{
  "n_layer": 12,
  "d_model": 192,
  "n_head": 6,
  "n_kv_head": 6,
  "head_dim": 32,
  "d_mlp": 512,
  "vocab_size": 2048,
  "activation": "geglu",
  "norm": "rmsnorm",
  "norm_place": "pre",
  "norm_eps": 1e-06,
  "positions": "rope",
  "rope_base": 13100.0,
  "rope_fraction": 0.75,
  "qk_norm": true,
  "attn_scale": 0.179,
  "bias": "all",
  "tie_embeddings": false,
  "parallel_block": false,
  "extras": ["some layers without attention", "local attention windows", "paired heads", "gated attention", "attention sinks", "capped logits"],
  "init": "uniform",
  "init_std_qkv": 0.034,
  "init_std_o": 0.0,
  "init_std_up": 0.034,
  "init_std_down": 0.0,
  "optimizer": "muon_variant",
  "lr": 0.0113,
  "beta1": 0.95,
  "weight_decay": 0.012,
  "lr_head": 0.00941,
  "grad_clip": 0.5,
  "warmup_steps": 0,
  "schedule": "wsd",
  "decay_fraction": 0.834,
  "decay_shape": "linear",
  "final_lr_fraction": 0.0,
  "batch_tokens": 32768,
  "seq_len": 256,
  "doc_mask": true,
  "train_tokens": 241700000,
  "steps": 7377,
  "dataset": "wikipedia_en"
}
Each number is 200 + 30 x the weight over its row's rms, rounded and kept within 0 to 999. Layers, rows and columns count from 0. The size before them is the row's rms in percent of the matrix's.

# o: layer 6 attention output (transposed), 192x192, rms 0.189, rows 169-191, columns 144-191
# v: layer 6 attention value, 192x192, rms 0.211, rows 170-191, columns 144-191
# gate: layer 6 MLP gate, 512x192, rms 0.179, rows 0-30, columns 144-191
# up: layer 6 MLP up, 512x192, rms 0.178, rows 0-30, columns 144-191
# down: layer 6 MLP down (transposed), 512x192, rms 0.0649, rows 0-30, columns 144-191
o169,094,168,203,184,132,188,174,223,175,224,192,193,177,219,224,200,193,185,220,169,219,220,175,232,169,178,202,241,190,176,189,211,216,214,173,150,162,186,211,189,213,203,198,260,161,177,162,198,187
v170,086,184,190,152,250,184,159,188,173,162,180,208,229,248,233,155,222,165,240,195,183,181,223,208,186,209,145,182,191,220,165,233,189,186,223,195,200,222,198,224,198,248,184,167,230,224,273,211,232
o170,098,211,182,213,208,232,224,191,166,130,190,152,240,181,226,231,159,238,225,194,217,202,191,232,157,191,228,168,239,206,216,200,236,183,219,180,211,172,139,189,143,201,210,248,202,191,180,206,220
v171,082,200,215,168,124,221,235,208,211,234,192,183,215,207,254,139,156,208,158,210,226,200,183,165,171,261,200,215,237,272,212,235,229,242,148,195,195,179,199,222,159,200,203,160,187,184,166,191,203
o171,098,174,211,191,192,243,154,215,171,215,177,195,171,250,201,170,168,156,203,151,199,185,189,204,223,141,224,179,171,205,220,140,219,214,176,180,182,253,203,235,218,182,225,215,171,257,211,172,260
v172,086,142,221,197,193,160,213,200,150,173,192,189,152,183,178,121,208,181,231,211,168,219,207,234,238,205,250,181,184,172,209,230,251,234,194,184,218,222,102,222,154,202,179,222,180,173,171,160,244
o172,093,187,212,160,140,219,162,184,201,179,197,229,154,167,187,201,192,172,247,226,173,166,193,217,176,204,167,231,204,171,183,203,227,152,246,212,281,241,168,200,205,199,144,172,230,201,183,218,200
v173,092,180,157,211,171,194,225,210,192,242,210,170,193,176,158,208,212,225,220,267,193,184,213,190,186,208,206,227,225,263,196,191,139,196,208,224,172,212,171,206,203,190,243,155,215,208,210,193,237
o173,107,199,190,223,205,216,222,193,237,216,223,194,185,189,218,185,122,229,201,173,207,223,229,187,188,239,152,189,179,226,194,191,223,151,200,205,228,210,269,191,254,217,233,255,193,231,212,153,222
v174,095,188,163,243,164,202,186,236,217,206,236,186,187,194,209,126,193,167,205,178,144,200,227,228,156,159,156,228,218,187,220,248,192,227,216,165,193,239,233,226,209,169,257,214,218,231,195,200,246
o174,092,168,219,197,195,183,246,158,213,199,235,176,219,207,224,244,212,189,178,206,167,230,184,173,201,188,269,157,208,167,200,201,159,222,192,236,109,208,191,210,151,197,198,223,229,229,200,242,141
v175,084,213,261,202,119,238,202,175,179,218,196,232,208,198,216,280,151,177,191,255,220,237,147,211,199,183,170,172,144,174,195,243,207,200,175,216,176,231,216,201,166,194,226,171,208,200,203,223,266
o175,098,205,183,161,229,230,263,212,141,131,225,234,234,157,182,241,220,136,229,172,191,190,195,211,202,186,191,216,187,201,238,189,239,172,235,237,213,164,210,188,241,191,194,191,235,222,218,170,181
v176,087,200,165,186,248,245,177,235,239,227,226,222,176,229,210,149,192,202,214,227,214,209,218,177,246,161,222,128,218,183,251,244,268,239,174,137,169,227,222,184,238,197,192,218,236,206,162,222,225
o176,093,195,194,217,238,212,211,184,222,158,226,216,197,189,200,186,200,166,170,225,122,174,239,199,199,216,167,227,207,170,159,172,262,198,241,163,228,203,170,174,183,225,180,238,189,209,247,179,154
v177,082,185,192,180,194,205,168,151,242,177,197,182,211,182,145,240,168,198,195,264,208,213,191,220,189,191,132,205,219,173,211,201,275,210,192,156,252,177,163,201,188,223,184,204,193,203,216,209,203
o177,088,211,204,164,207,216,163,223,157,186,151,235,189,193,144,241,176,269,224,177,208,181,179,177,128,156,180,199,232,223,207,205,215,220,178,165,214,164,189,214,180,183,247,277,219,144,222,144,207
v178,097,199,169,187,269,214,186,206,189,287,181,197,200,169,208,202,188,213,254,222,207,207,205,195,179,205,196,195,228,242,223,201,282,221,234,210,234,198,205,213,251,209,243,196,192,194,192,226,169
o178,097,196,205,227,173,218,219,193,202,242,144,160,272,189,172,191,213,154,253,203,176,184,259,185,189,209,219,177,168,189,192,212,198,228,222,218,247,209,181,210,195,196,182,126,236,206,211,212,224
v179,082,207,173,205,194,181,197,222,235,280,231,237,248,182,177,224,201,209,228,177,180,218,177,158,242,178,196,171,202,171,211,247,216,226,148,251,185,160,195,212,154,226,269,207,170,158,200,178,202
o179,093,228,183,253,192,205,183,183,245,170,181,191,202,177,186,222,171,216,205,243,238,172,211,162,192,144,218,195,246,236,249,127,189,175,215,175,233,217,231,260,205,238,262,166,151,169,211,153,182
v180,103,134,219,248,201,215,133,169,211,235,174,211,158,165,174,168,149,239,253,198,183,216,218,226,197,202,177,200,183,148,193,155,224,204,241,195,229,258,212,183,173,251,206,230,222,174,195,229,211
o180,095,192,206,170,205,187,176,175,199,188,137,191,212,195,158,158,144,238,208,230,253,152,208,185,205,152,209,270,249,202,198,201,208,131,172,163,198,202,183,207,214,165,227,271,162,179,193,124,173
v181,079,244,196,197,163,220,179,217,197,211,221,237,230,224,224,189,233,214,160,202,199,219,178,152,198,214,286,170,177,185,174,249,202,191,232,211,186,168,217,198,206,142,257,200,218,161,216,192,191
o181,093,192,181,233,184,202,220,223,173,233,162,240,164,190,169,266,167,226,227,196,202,246,156,218,210,214,214,234,260,227,189,202,186,196,162,172,233,217,111,231,177,170,173,225,208,198,196,181,225
v182,084,183,249,216,126,194,152,221,157,146,171,195,206,201,183,211,196,180,164,181,230,248,195,190,247,202,213,204,164,140,179,165,163,193,219,237,198,224,146,242,164,188,236,199,187,265,181,205,208
o182,100,256,184,190,236,228,217,183,208,243,174,210,234,195,260,211,165,231,188,215,172,165,237,226,155,251,148,202,191,241,156,226,199,180,201,195,167,247,226,192,166,199,258,234,171,159,250,213,266
v183,091,225,232,221,192,225,239,185,248,218,170,216,191,238,185,196,204,212,215,171,236,190,210,200,202,175,224,204,229,191,227,191,236,216,190,150,258,220,134,174,168,221,263,178,148,173,194,140,200
o183,099,217,173,222,235,206,221,207,240,203,230,245,240,191,175,219,190,159,172,215,231,191,193,190,225,179,266,228,239,233,170,237,201,227,266,182,249,162,198,160,187,262,203,237,178,207,197,235,166
v184,087,182,160,151,173,192,199,210,209,169,192,188,205,215,203,176,237,204,190,209,229,161,237,210,158,218,240,187,165,184,223,198,123,161,228,198,218,177,201,173,147,177,199,246,188,170,186,230,176
o184,104,161,205,219,241,225,173,213,199,232,214,118,224,196,147,180,159,214,229,213,213,214,217,206,205,205,243,228,173,221,179,201,213,213,202,240,240,222,262,178,181,251,174,163,186,213,236,199,204
v185,098,157,230,217,231,204,203,190,217,192,218,178,171,176,170,123,202,243,232,200,144,216,243,182,152,184,228,188,218,214,198,185,227,228,232,173,214,238,187,219,175,259,156,204,252,189,151,227,164
o185,090,185,225,166,225,231,144,197,229,216,196,238,135,200,180,204,156,231,233,200,234,222,200,221,186,226,186,258,237,165,194,172,170,210,185,182,191,188,233,231,197,150,212,210,185,141,236,184,225
v186,086,167,182,139,232,172,250,143,203,179,175,230,221,228,202,192,214,207,198,178,210,178,242,184,202,181,205,180,174,167,228,152,208,128,214,222,196,178,200,237,197,202,117,198,217,165,172,202,246
o186,090,183,139,208,245,216,168,235,214,220,143,185,135,232,174,178,209,235,219,180,172,206,140,162,193,253,258,159,166,186,199,249,168,213,214,196,232,165,188,227,300,212,169,197,238,191,161,190,192
v187,093,190,216,180,211,176,216,155,185,180,185,204,180,207,168,182,232,220,151,149,228,237,166,245,209,196,201,253,157,215,187,219,222,195,205,216,133,201,214,175,222,135,193,250,183,148,181,177,201
o187,097,186,208,232,240,176,181,187,254,278,173,200,241,172,174,208,197,166,237,193,199,179,205,234,176,186,213,90,154,169,203,213,181,162,158,157,194,146,242,238,189,266,253,227,169,246,121,219,170
v188,088,221,234,269,193,200,180,241,234,211,260,178,214,204,180,188,205,184,250,215,221,217,194,222,232,207,188,194,219,163,225,178,178,168,190,167,229,225,157,215,211,211,203,183,166,254,157,166,199
o188,092,216,280,231,220,254,168,245,202,223,184,185,184,217,229,181,232,210,193,218,202,177,184,173,147,166,171,187,202,220,267,159,186,225,182,174,181,292,266,216,218,231,184,164,271,186,185,147,177
v189,086,239,205,134,190,218,212,189,155,150,237,211,185,219,197,262,229,182,163,201,182,215,155,223,213,213,200,179,158,134,191,183,202,173,183,211,187,241,243,231,164,148,186,170,187,215,238,229,219
o189,096,198,182,282,216,251,170,161,186,230,232,170,257,234,174,225,196,182,211,203,223,183,217,181,192,219,211,191,205,196,175,178,236,223,217,225,220,202,199,171,225,234,140,118,191,261,196,192,145
v190,080,250,237,188,218,228,208,193,179,253,244,167,168,218,209,229,156,147,178,180,218,243,213,201,210,239,220,186,208,236,177,241,218,256,187,225,233,196,171,156,221,176,224,158,163,201,181,204,226
o190,090,160,195,179,191,205,234,203,216,199,204,192,210,243,227,165,216,245,164,195,208,243,190,226,220,272,178,198,190,186,185,209,217,225,196,162,185,163,217,168,220,158,202,230,211,201,169,217,165
v191,086,241,193,216,187,182,229,230,233,227,270,164,195,173,239,243,195,220,150,296,231,231,218,227,197,189,145,222,226,195,165,202,240,192,181,184,227,205,231,218,198,206,205,266,213,152,204,211,204
o191,094,209,196,132,213,201,188,207,253,198,149,233,143,173,186,241,249,206,204,187,223,243,233,162,166,178,152,204,189,218,199,222,263,152,182,229,233,215,192,184,174,200,205,199,172,213,192,167,226
gate0,097,193,229,195,269,271,210,221,192,153,216,210,234,214,221,242,173,223,241,233,107,198,177,207,253,189,182,143,260,192,189,222,140,178,222,222,189,161,252,228,256,253,225,222,219,191,169,222,178
up0,103,189,249,234,210,192,211,211,200,197,185,208,230,151,161,189,235,193,205,189,175,190,234,192,189,195,160,221,228,199,179,231,196,173,304,257,186,165,200,207,224,211,180,217,228,226,185,158,219
down0,102,223,216,195,213,190,219,193,171,169,158,233,208,201,228,177,273,227,198,212,207,230,221,252,209,212,184,189,220,174,226,216,148,208,184,195,185,159,211,239,189,217,199,230,183,175,163,175,161
gate1,104,132,234,219,181,215,176,209,162,199,145,193,174,244,219,178,162,190,191,201,190,173,198,195,193,172,153,205,189,213,171,198,179,217,260,276,171,205,192,255,212,184,171,206,174,238,200,201,150
up1,103,225,162,192,263,175,246,225,217,177,234,164,197,187,147,199,211,179,228,208,203,233,230,216,205,221,220,183,183,197,142,216,212,179,165,151,243,168,212,191,172,201,201,181,227,214,189,244,252
down1,113,200,208,222,232,206,147,195,169,215,183,216,215,167,246,194,269,182,194,228,238,196,184,168,185,173,264,175,183,198,206,214,162,205,212,197,201,251,221,174,176,201,172,187,206,190,186,222,185
gate2,101,225,215,227,175,210,204,181,251,241,201,206,190,199,213,236,197,187,219,138,229,222,181,142,168,267,241,169,198,224,188,188,213,220,244,222,203,205,192,196,140,177,163,232,171,189,225,146,202
up2,095,147,255,255,261,208,285,130,206,191,196,246,193,209,182,161,190,183,184,203,190,240,192,219,160,189,145,165,180,249,211,193,196,226,136,203,218,246,190,200,185,155,232,190,245,162,199,156,167
down2,102,194,158,232,215,179,245,223,204,198,164,181,197,170,173,218,209,202,144,201,199,215,213,177,222,234,141,195,219,219,230,260,225,202,167,215,175,183,188,214,195,214,148,227,175,165,219,197,174
gate3,099,221,208,252,275,185,200,205,220,214,232,217,126,236,237,248,204,167,208,230,212,198,237,140,218,180,237,246,222,249,195,206,187,241,234,202,202,231,217,214,177,257,191,221,203,188,173,215,227
up3,090,168,214,186,174,183,208,159,207,237,182,190,186,181,212,204,188,219,202,180,230,168,194,160,195,181,242,233,184,168,225,172,198,229,197,253,203,226,275,186,148,242,264,152,185,163,225,144,182
down3,099,240,223,201,182,213,265,218,227,239,152,220,197,227,242,231,198,196,187,214,159,183,183,138,179,228,166,255,208,165,205,254,207,161,182,209,171,201,258,215,181,205,212,282,152,205,270,219,178
gate4,108,183,218,151,239,216,192,158,147,177,226,247,218,208,191,199,251,160,177,210,201,252,229,249,230,190,153,193,229,211,206,196,228,232,201,197,219,258,181,189,254,163,222,146,188,207,164,189,193
up4,103,202,160,165,151,203,201,150,220,188,213,213,194,190,160,245,184,166,195,173,237,200,188,179,273,166,223,241,229,200,170,242,182,209,220,142,231,204,144,285,211,116,206,188,214,203,248,144,187
down4,103,213,214,182,173,224,209,206,226,225,222,238,209,161,181,204,215,202,213,233,180,195,152,202,207,128,180,187,248,239,220,227,215,192,152,224,217,210,217,223,240,234,181,232,211,221,152,266,246
gate5,096,192,234,205,200,202,96,172,149,194,127,252,168,183,195,180,208,204,226,230,164,219,202,189,179,184,233,191,166,216,141,226,157,177,181,181,169,186,221,249,180,189,189,187,186,221,175,114,178
up5,096,148,202,229,184,210,220,257,230,121,220,183,253,159,185,176,191,224,285,166,236,167,246,181,175,166,216,206,242,198,192,209,184,201,238,217,194,160,237,218,191,226,162,219,214,208,253,163,214
down5,089,221,177,218,235,152,201,206,169,220,205,228,155,241,169,167,235,191,169,197,245,191,150,231,169,184,195,254,201,180,179,212,222,211,250,207,193,134,217,185,200,163,197,191,183,166,222,224,204
gate6,092,232,204,212,205,224,191,215,211,244,236,199,184,213,227,205,198,182,176,200,155,292,202,182,214,172,174,200,165,208,212,210,237,205,160,198,185,158,200,177,186,216,151,229,246,216,180,220,217
up6,100,173,174,279,165,208,166,249,181,173,210,209,232,164,185,207,221,162,131,232,220,198,187,154,137,162,217,168,208,208,196,165,243,156,191,176,172,223,162,200,169,155,247,156,212,231,152,209,190
down6,098,189,200,245,229,221,152,220,173,212,237,191,193,213,210,189,172,163,175,203,182,202,189,213,163,252,220,228,180,167,209,238,222,216,187,186,191,229,237,201,245,236,224,151,193,159,194,208,204
gate7,093,148,172,186,232,234,202,273,123,264,251,215,119,194,204,206,237,212,182,129,176,234,205,183,190,170,187,207,196,206,205,191,213,135,246,224,178,197,121,189,209,195,248,209,187,175,175,172,201
up7,102,222,213,243,182,248,253,262,248,227,214,218,216,229,190,179,183,238,190,218,185,209,197,193,195,179,148,132,172,245,216,217,200,192,201,145,153,154,158,204,160,234,188,212,184,248,228,166,179
down7,100,190,143,196,220,202,188,213,201,265,242,184,204,194,194,162,265,171,197,182,234,203,211,229,226,201,191,234,218,219,165,197,174,211,169,158,154,139,159,216,188,250,212,201,204,135,205,193,209
gate8,104,216,184,189,193,191,196,181,118,122,196,227,191,247,220,209,168,169,200,187,198,183,243,208,213,192,182,179,216,181,157,206,236,166,176,231,169,239,256,219,230,223,176,202,216,208,231,220,192
up8,098,196,215,196,238,183,193,227,205,177,186,263,202,169,251,271,203,190,245,179,238,198,188,135,218,205,220,225,175,183,162,233,196,177,194,231,244,163,219,228,177,148,182,118,188,209,206,243,221
down8,100,195,159,204,172,224,203,176,216,213,206,147,202,185,179,240,242,203,184,221,236,201,158,225,221,211,248,186,177,223,171,213,199,239,215,172,153,270,188,254,205,156,155,203,199,211,207,145,246
gate9,091,165,228,183,219,218,196,248,177,227,162,247,185,242,166,186,212,180,212,244,259,200,257,254,171,270,177,166,165,184,176,221,213,239,255,198,167,154,238,188,207,175,155,198,183,196,189,246,191
up9,093,169,215,211,181,219,238,208,264,252,208,234,222,191,163,227,248,183,196,230,238,224,249,197,222,205,255,218,192,217,198,206,177,197,180,208,230,221,189,199,160,195,206,165,300,213,224,220,260
down9,096,172,229,202,202,205,169,178,226,225,240,188,175,169,227,154,156,159,181,209,240,194,237,235,176,191,258,193,197,233,210,182,201,178,257,224,181,238,182,209,230,165,209,211,188,199,139,196,161
gate10,098,173,173,226,244,199,110,240,197,198,217,202,200,178,181,249,174,218,218,207,130,237,128,239,215,222,228,195,214,209,189,204,190,218,223,260,160,186,182,234,203,193,208,238,165,169,206,150,205
up10,098,253,170,173,223,222,159,192,241,198,179,178,200,213,211,180,138,253,261,172,202,192,239,187,207,184,166,167,210,196,185,202,148,181,236,201,215,215,181,172,172,127,190,239,167,231,214,226,190
down10,093,218,172,221,230,166,189,171,241,174,228,152,238,188,143,242,184,215,202,168,174,180,232,202,150,156,186,276,215,162,210,244,145,166,200,219,245,224,169,182,170,198,175,226,153,160,149,193,292
gate11,096,218,185,165,162,208,169,198,184,182,177,210,220,157,155,158,207,187,200,189,194,253,162,162,183,158,251,199,209,197,219,219,232,202,220,183,265,207,183,211,217,216,162,162,203,193,234,158,227
up11,098,164,212,191,201,201,221,174,195,159,245,217,192,251,237,171,233,168,195,204,181,184,211,178,225,214,252,179,210,174,139,215,214,215,223,202,186,181,170,199,217,172,239,164,186,188,189,146,205
down11,098,158,225,173,208,214,201,228,190,242,193,177,213,249,240,257,209,198,227,203,185,130,242,165,242,189,262,212,206,221,193,156,268,143,262,231,219,199,166,217,159,210,195,168,209,221,188,185,212
gate12,098,230,165,197,178,192,188,154,229,205,174,217,247,270,181,201,190,190,249,225,159,216,243,202,179,206,228,234,195,228,153,214,221,239,207,184,226,258,185,193,240,149,235,204,172,174,159,222,150
up12,097,186,147,196,199,197,175,191,254,206,206,136,197,207,197,203,210,226,202,156,194,215,221,249,241,240,146,188,142,168,179,201,217,213,177,211,198,229,161,192,211,188,232,235,171,189,268,236,204
down12,097,205,197,164,188,177,160,179,235,220,155,184,206,207,159,229,196,193,252,181,132,153,231,178,161,195,223,192,205,174,187,162,238,210,195,250,219,141,175,252,153,186,170,244,132,175,216,208,165
gate13,109,211,200,215,196,204,147,167,207,201,181,207,197,246,212,217,180,170,239,235,261,244,166,225,197,192,232,249,178,191,179,153,222,215,183,188,188,199,155,192,177,180,220,163,225,166,197,197,322
up13,103,197,140,189,184,203,232,194,178,230,194,187,227,182,178,161,255,252,200,156,139,202,215,263,212,173,153,130,208,201,200,214,196,203,213,186,180,205,204,229,181,225,183,208,194,178,213,200,235
down13,106,238,207,213,210,169,241,174,219,165,195,173,188,231,192,171,181,226,223,182,235,190,203,167,221,187,186,242,176,213,202,224,218,232,217,178,155,229,196,180,207,218,224,237,194,235,202,185,218
gate14,102,215,188,178,242,190,236,197,183,165,205,190,202,272,213,211,223,227,242,178,212,220,191,194,209,189,189,213,194,179,264,187,265,192,164,212,209,211,230,232,188,178,196,214,180,210,177,216,211
up14,112,226,214,218,227,222,227,200,233,166,182,232,212,229,220,204,138,189,250,172,212,235,201,209,157,233,233,191,166,224,164,224,168,202,186,206,173,184,227,221,183,190,209,137,228,161,182,199,202
down14,106,238,182,187,225,228,179,201,207,202,208,172,163,158,195,155,163,217,185,179,273,230,206,199,183,179,252,230,202,214,179,215,187,183,260,199,223,214,206,218,276,146,216,219,223,205,246,212,182
gate15,093,223,184,244,227,172,220,154,249,176,153,210,191,209,195,178,191,197,127,203,146,191,243,245,178,194,207,180,180,190,201,191,202,225,165,204,193,272,140,201,195,216,185,193,220,151,213,187,192
up15,099,230,196,177,178,185,108,182,182,204,198,184,205,216,221,187,171,222,225,202,218,197,168,143,156,197,257,186,125,200,203,265,174,179,206,224,223,211,169,155,202,211,191,171,222,160,203,173,169
down15,099,197,181,198,244,140,213,189,152,191,194,142,216,283,201,207,221,167,247,156,191,133,227,183,238,156,168,193,205,219,173,168,119,181,160,155,207,210,146,218,209,226,218,170,229,175,255,183,204
gate16,097,207,230,152,221,208,162,188,216,197,213,223,202,214,159,188,223,201,217,228,200,188,209,156,211,219,223,219,184,212,155,157,260,195,273,168,233,205,209,273,158,172,199,147,200,227,230,193,208
up16,087,238,231,214,201,145,174,199,201,209,236,159,257,180,121,158,182,195,249,184,207,187,169,225,213,149,194,199,205,164,183,221,140,176,242,158,223,187,167,191,228,204,230,190,195,247,231,223,187
down16,103,223,254,217,125,220,221,173,187,173,207,208,154,152,148,171,214,213,227,216,180,204,211,162,212,213,223,176,185,214,173,160,237,207,239,135,149,177,183,197,235,193,246,168,230,225,254,156,184
gate17,096,217,179,186,206,222,212,214,216,236,180,205,166,260,190,210,185,213,219,187,129,177,198,163,208,197,151,186,234,231,227,177,202,171,243,261,196,211,273,218,250,162,210,166,156,184,165,148,226
up17,103,197,201,226,203,252,190,191,102,199,159,192,205,220,189,192,211,172,231,158,208,202,203,207,188,244,220,148,243,205,237,221,182,190,189,210,207,211,183,175,226,146,200,215,161,161,228,172,215
down17,100,173,177,156,184,243,209,207,199,232,157,179,200,192,233,160,189,197,207,269,194,211,179,184,182,139,181,219,152,169,249,195,225,180,214,282,199,219,214,183,277,194,199,168,201,195,269,222,224
gate18,098,203,244,188,220,169,138,173,176,190,210,181,175,205,197,239,226,135,254,265,172,178,208,164,203,233,187,174,223,190,213,238,200,219,258,247,202,209,226,121,162,225,249,206,181,185,143,176,199
up18,100,213,145,182,147,134,184,183,197,200,192,219,267,179,192,160,261,175,160,188,173,145,224,219,281,183,244,246,233,187,168,164,210,205,208,212,222,247,228,231,196,208,187,133,222,199,248,210,259
down18,100,176,231,184,215,184,184,212,237,206,186,190,176,180,266,152,219,253,167,186,237,262,182,267,183,183,191,184,222,194,184,239,188,175,132,208,187,233,190,216,193,165,140,207,172,220,215,201,219
gate19,096,227,224,201,259,256,195,215,160,201,173,159,180,225,216,193,260,168,149,214,190,225,204,207,244,180,196,162,261,196,230,192,234,147,204,154,238,209,186,193,181,232,191,171,203,220,189,241,208
up19,101,164,246,207,195,236,194,194,207,162,161,179,233,157,189,185,175,192,154,211,218,161,193,209,175,243,180,244,178,232,264,239,178,244,200,160,216,225,192,240,178,195,224,174,204,208,173,195,224
down19,100,190,219,225,194,238,198,185,220,224,210,196,206,259,165,184,163,210,229,152,216,205,217,214,154,231,192,231,222,219,219,184,202,151,153,184,222,212,163,184,201,198,204,167,166,231,197,178,201
gate20,105,230,193,164,195,261,170,207,230,267,185,229,199,215,266,261,213,186,232,217,201,156,220,194,217,249,194,258,217,213,150,161,205,169,242,211,200,215,193,182,152,200,253,166,192,163,199,171,215
up20,097,187,217,222,189,194,192,179,182,171,179,226,237,178,158,179,199,124,183,210,210,202,185,208,158,193,213,188,169,161,198,193,203,244,218,166,253,218,231,167,253,227,191,197,205,237,226,200,188
down20,097,193,245,176,253,198,202,172,218,236,167,232,166,211,210,220,157,180,179,238,215,232,219,162,239,209,194,168,169,244,169,165,131,173,174,176,187,282,163,207,161,158,140,196,183,261,169,226,129
gate21,109,126,145,232,217,147,241,189,196,200,223,227,213,257,200,209,152,178,229,195,186,183,189,278,161,224,192,196,183,189,173,209,191,236,181,188,158,214,136,204,255,253,200,226,191,183,224,160,202
up21,109,134,194,223,186,221,186,187,236,206,225,200,162,236,183,166,176,197,260,160,163,182,227,210,175,260,209,206,228,204,147,185,204,171,252,210,205,211,213,222,230,217,203,227,166,241,243,195,228
down21,103,151,209,218,186,187,192,217,186,188,200,184,163,232,198,300,157,196,225,147,201,163,267,178,176,197,246,216,213,181,237,157,214,203,229,215,205,213,159,215,157,168,247,238,186,197,199,197,250
gate22,101,232,165,223,248,214,183,194,216,229,223,128,236,182,171,213,166,216,134,177,213,171,214,194,155,188,170,195,208,204,170,205,232,192,211,215,204,213,200,232,243,237,158,187,224,161,198,186,145
up22,095,198,188,176,256,214,212,209,178,261,204,259,184,187,248,179,193,170,251,167,200,205,196,200,209,182,189,196,185,194,186,189,225,284,218,123,184,187,218,246,212,152,235,137,228,162,145,160,237
down22,096,198,211,275,206,205,179,229,180,181,148,251,148,216,228,284,179,159,211,217,182,231,226,163,184,192,212,227,243,195,172,215,181,176,224,136,206,249,219,151,182,168,216,168,201,197,182,183,129
gate23,102,251,230,182,229,156,189,178,218,205,190,236,177,154,172,150,183,146,157,141,149,241,124,225,249,228,184,201,236,207,184,229,227,189,188,216,201,193,159,218,238,192,257,183,238,207,242,219,208
up23,099,184,209,193,197,218,194,222,200,172,144,236,191,164,222,190,207,181,212,123,205,189,194,175,235,252,197,213,198,178,212,232,156,233,227,204,186,188,230,196,153,217,227,149,178,217,194,181,169
down23,099,238,136,152,197,193,204,151,213,212,206,209,157,203,193,212,231,182,195,200,195,195,260,207,135,158,204,147,132,216,215,205,174,186,233,137,157,207,171,245,164,204,196,177,187,211,203,174,213
gate24,096,203,240,239,202,180,232,233,173,218,190,217,207,157,183,242,232,157,232,203,186,207,197,196,186,185,271,207,138,183,201,194,206,187,215,259,187,205,164,216,188,239,195,199,215,233,148,178,201
up24,098,161,241,178,217,217,187,225,182,214,216,214,192,183,177,159,218,202,187,183,231,211,204,228,193,189,194,198,162,166,169,162,223,167,130,207,197,182,184,263,261,206,165,247,220,130,253,205,176
down24,102,252,190,194,148,214,172,141,155,250,215,235,227,240,164,250,197,172,214,162,216,149,192,221,191,223,195,160,185,178,196,220,222,195,249,211,210,109,223,203,199,197,143,179,187,224,231,189,188
gate25,085,255,169,238,211,227,235,234,178,172,187,182,197,270,245,205,200,206,226,190,193,262,194,197,197,230,222,151,193,239,185,199,185,221,188,223,194,154,245,200,190,196,168,159,179,201,182,237,228
up25,089,164,193,163,183,202,171,180,175,210,218,184,187,193,236,172,166,202,114,203,208,167,195,171,182,188,137,219,239,235,193,208,253,195,173,162,217,172,171,216,166,162,225,203,256,227,225,203,218
down25,099,122,232,187,172,182,163,232,262,232,187,172,186,182,191,168,220,195,200,212,181,183,203,201,216,260,176,250,200,180,183,226,197,209,204,239,207,199,174,172,181,228,219,195,161,183,209,224,192
gate26,098,213,177,205,196,196,198,174,173,235,203,214,216,204,171,131,168,226,248,172,152,206,154,229,220,195,173,186,142,224,203,209,237,204,134,158,182,170,214,268,241,148,177,195,181,233,208,187,258
up26,106,212,184,220,232,240,186,195,243,199,223,179,223,156,275,217,224,138,229,168,191,247,172,229,259,219,186,185,229,198,189,166,208,206,176,240,157,211,184,156,242,218,173,260,206,224,223,246,120
down26,106,141,203,236,226,155,184,210,146,192,222,167,176,220,194,200,204,211,197,244,170,249,251,155,209,232,218,176,170,222,199,211,166,187,179,194,193,216,151,180,190,238,223,203,227,211,187,266,196
gate27,103,200,216,184,181,217,212,190,188,182,192,253,215,214,209,187,175,236,182,157,227,250,207,208,207,212,185,190,192,300,170,171,256,210,245,250,198,157,219,198,162,217,214,199,174,168,190,206,214
up27,110,277,211,185,180,135,243,194,222,210,254,191,183,138,249,224,175,200,186,255,179,202,218,183,177,207,188,188,223,240,209,167,202,174,218,179,182,237,158,188,181,159,203,196,215,250,241,190,241
down27,105,232,182,250,205,181,144,205,227,229,226,202,123,182,238,174,207,184,215,172,196,153,202,204,182,187,185,210,214,189,186,202,164,171,208,158,257,196,177,162,181,172,199,277,187,193,258,189,153
gate28,107,177,183,195,203,156,170,217,136,206,212,192,210,187,150,229,193,175,184,266,194,247,150,211,184,214,196,189,199,241,246,208,215,204,145,172,187,215,181,216,252,203,231,198,211,179,221,199,221
up28,108,190,195,176,223,225,222,239,167,216,212,216,172,211,178,193,204,147,190,199,179,205,217,197,200,201,206,183,182,173,181,165,215,182,259,184,197,215,208,148,216,231,174,184,208,240,195,195,182
down28,112,188,241,186,210,223,237,203,202,226,209,238,186,209,155,183,209,213,190,162,171,199,188,173,214,158,195,158,190,190,245,193,193,191,261,255,225,161,231,159,259,204,207,143,244,232,176,162,198
gate29,105,178,184,252,224,197,213,219,193,200,218,206,215,236,247,207,153,218,190,260,201,176,176,148,146,231,236,187,245,212,190,220,225,200,185,207,206,188,180,192,225,198,224,185,189,229,238,192,163
up29,112,203,216,186,197,254,174,156,236,199,202,209,251,210,248,176,250,190,208,169,225,136,154,225,195,167,243,209,184,213,187,204,237,225,194,146,169,213,217,206,234,194,239,213,227,187,216,216,244
down29,107,207,223,178,237,214,203,257,231,229,213,179,203,209,169,244,239,183,197,160,272,200,168,179,206,232,166,265,207,195,149,192,213,163,209,176,217,173,212,231,241,205,213,137,228,147,217,200,190
gate30,106,161,189,227,168,176,256,138,206,133,206,199,214,157,266,227,216,205,155,211,231,204,209,246,235,195,254,146,171,142,190,172,175,225,165,162,173,244,188,168,241,223,174,173,183,205,206,194,202
up30,109,196,183,213,185,205,173,215,218,257,180,242,172,214,168,151,195,186,179,223,189,154,208,99,209,223,145,263,211,206,172,231,232,187,214,219,234,211,209,205,227,197,158,206,213,194,186,188,191
down30,117,205,172,184,192,231,194,205,166,240,197,223,198,234,162,146,200,163,209,195,177,216,234,149,179,148,213,240,159,184,164,223,110,181,281,188,186,222,244,198,173,201,172,197,141,195,174,202,202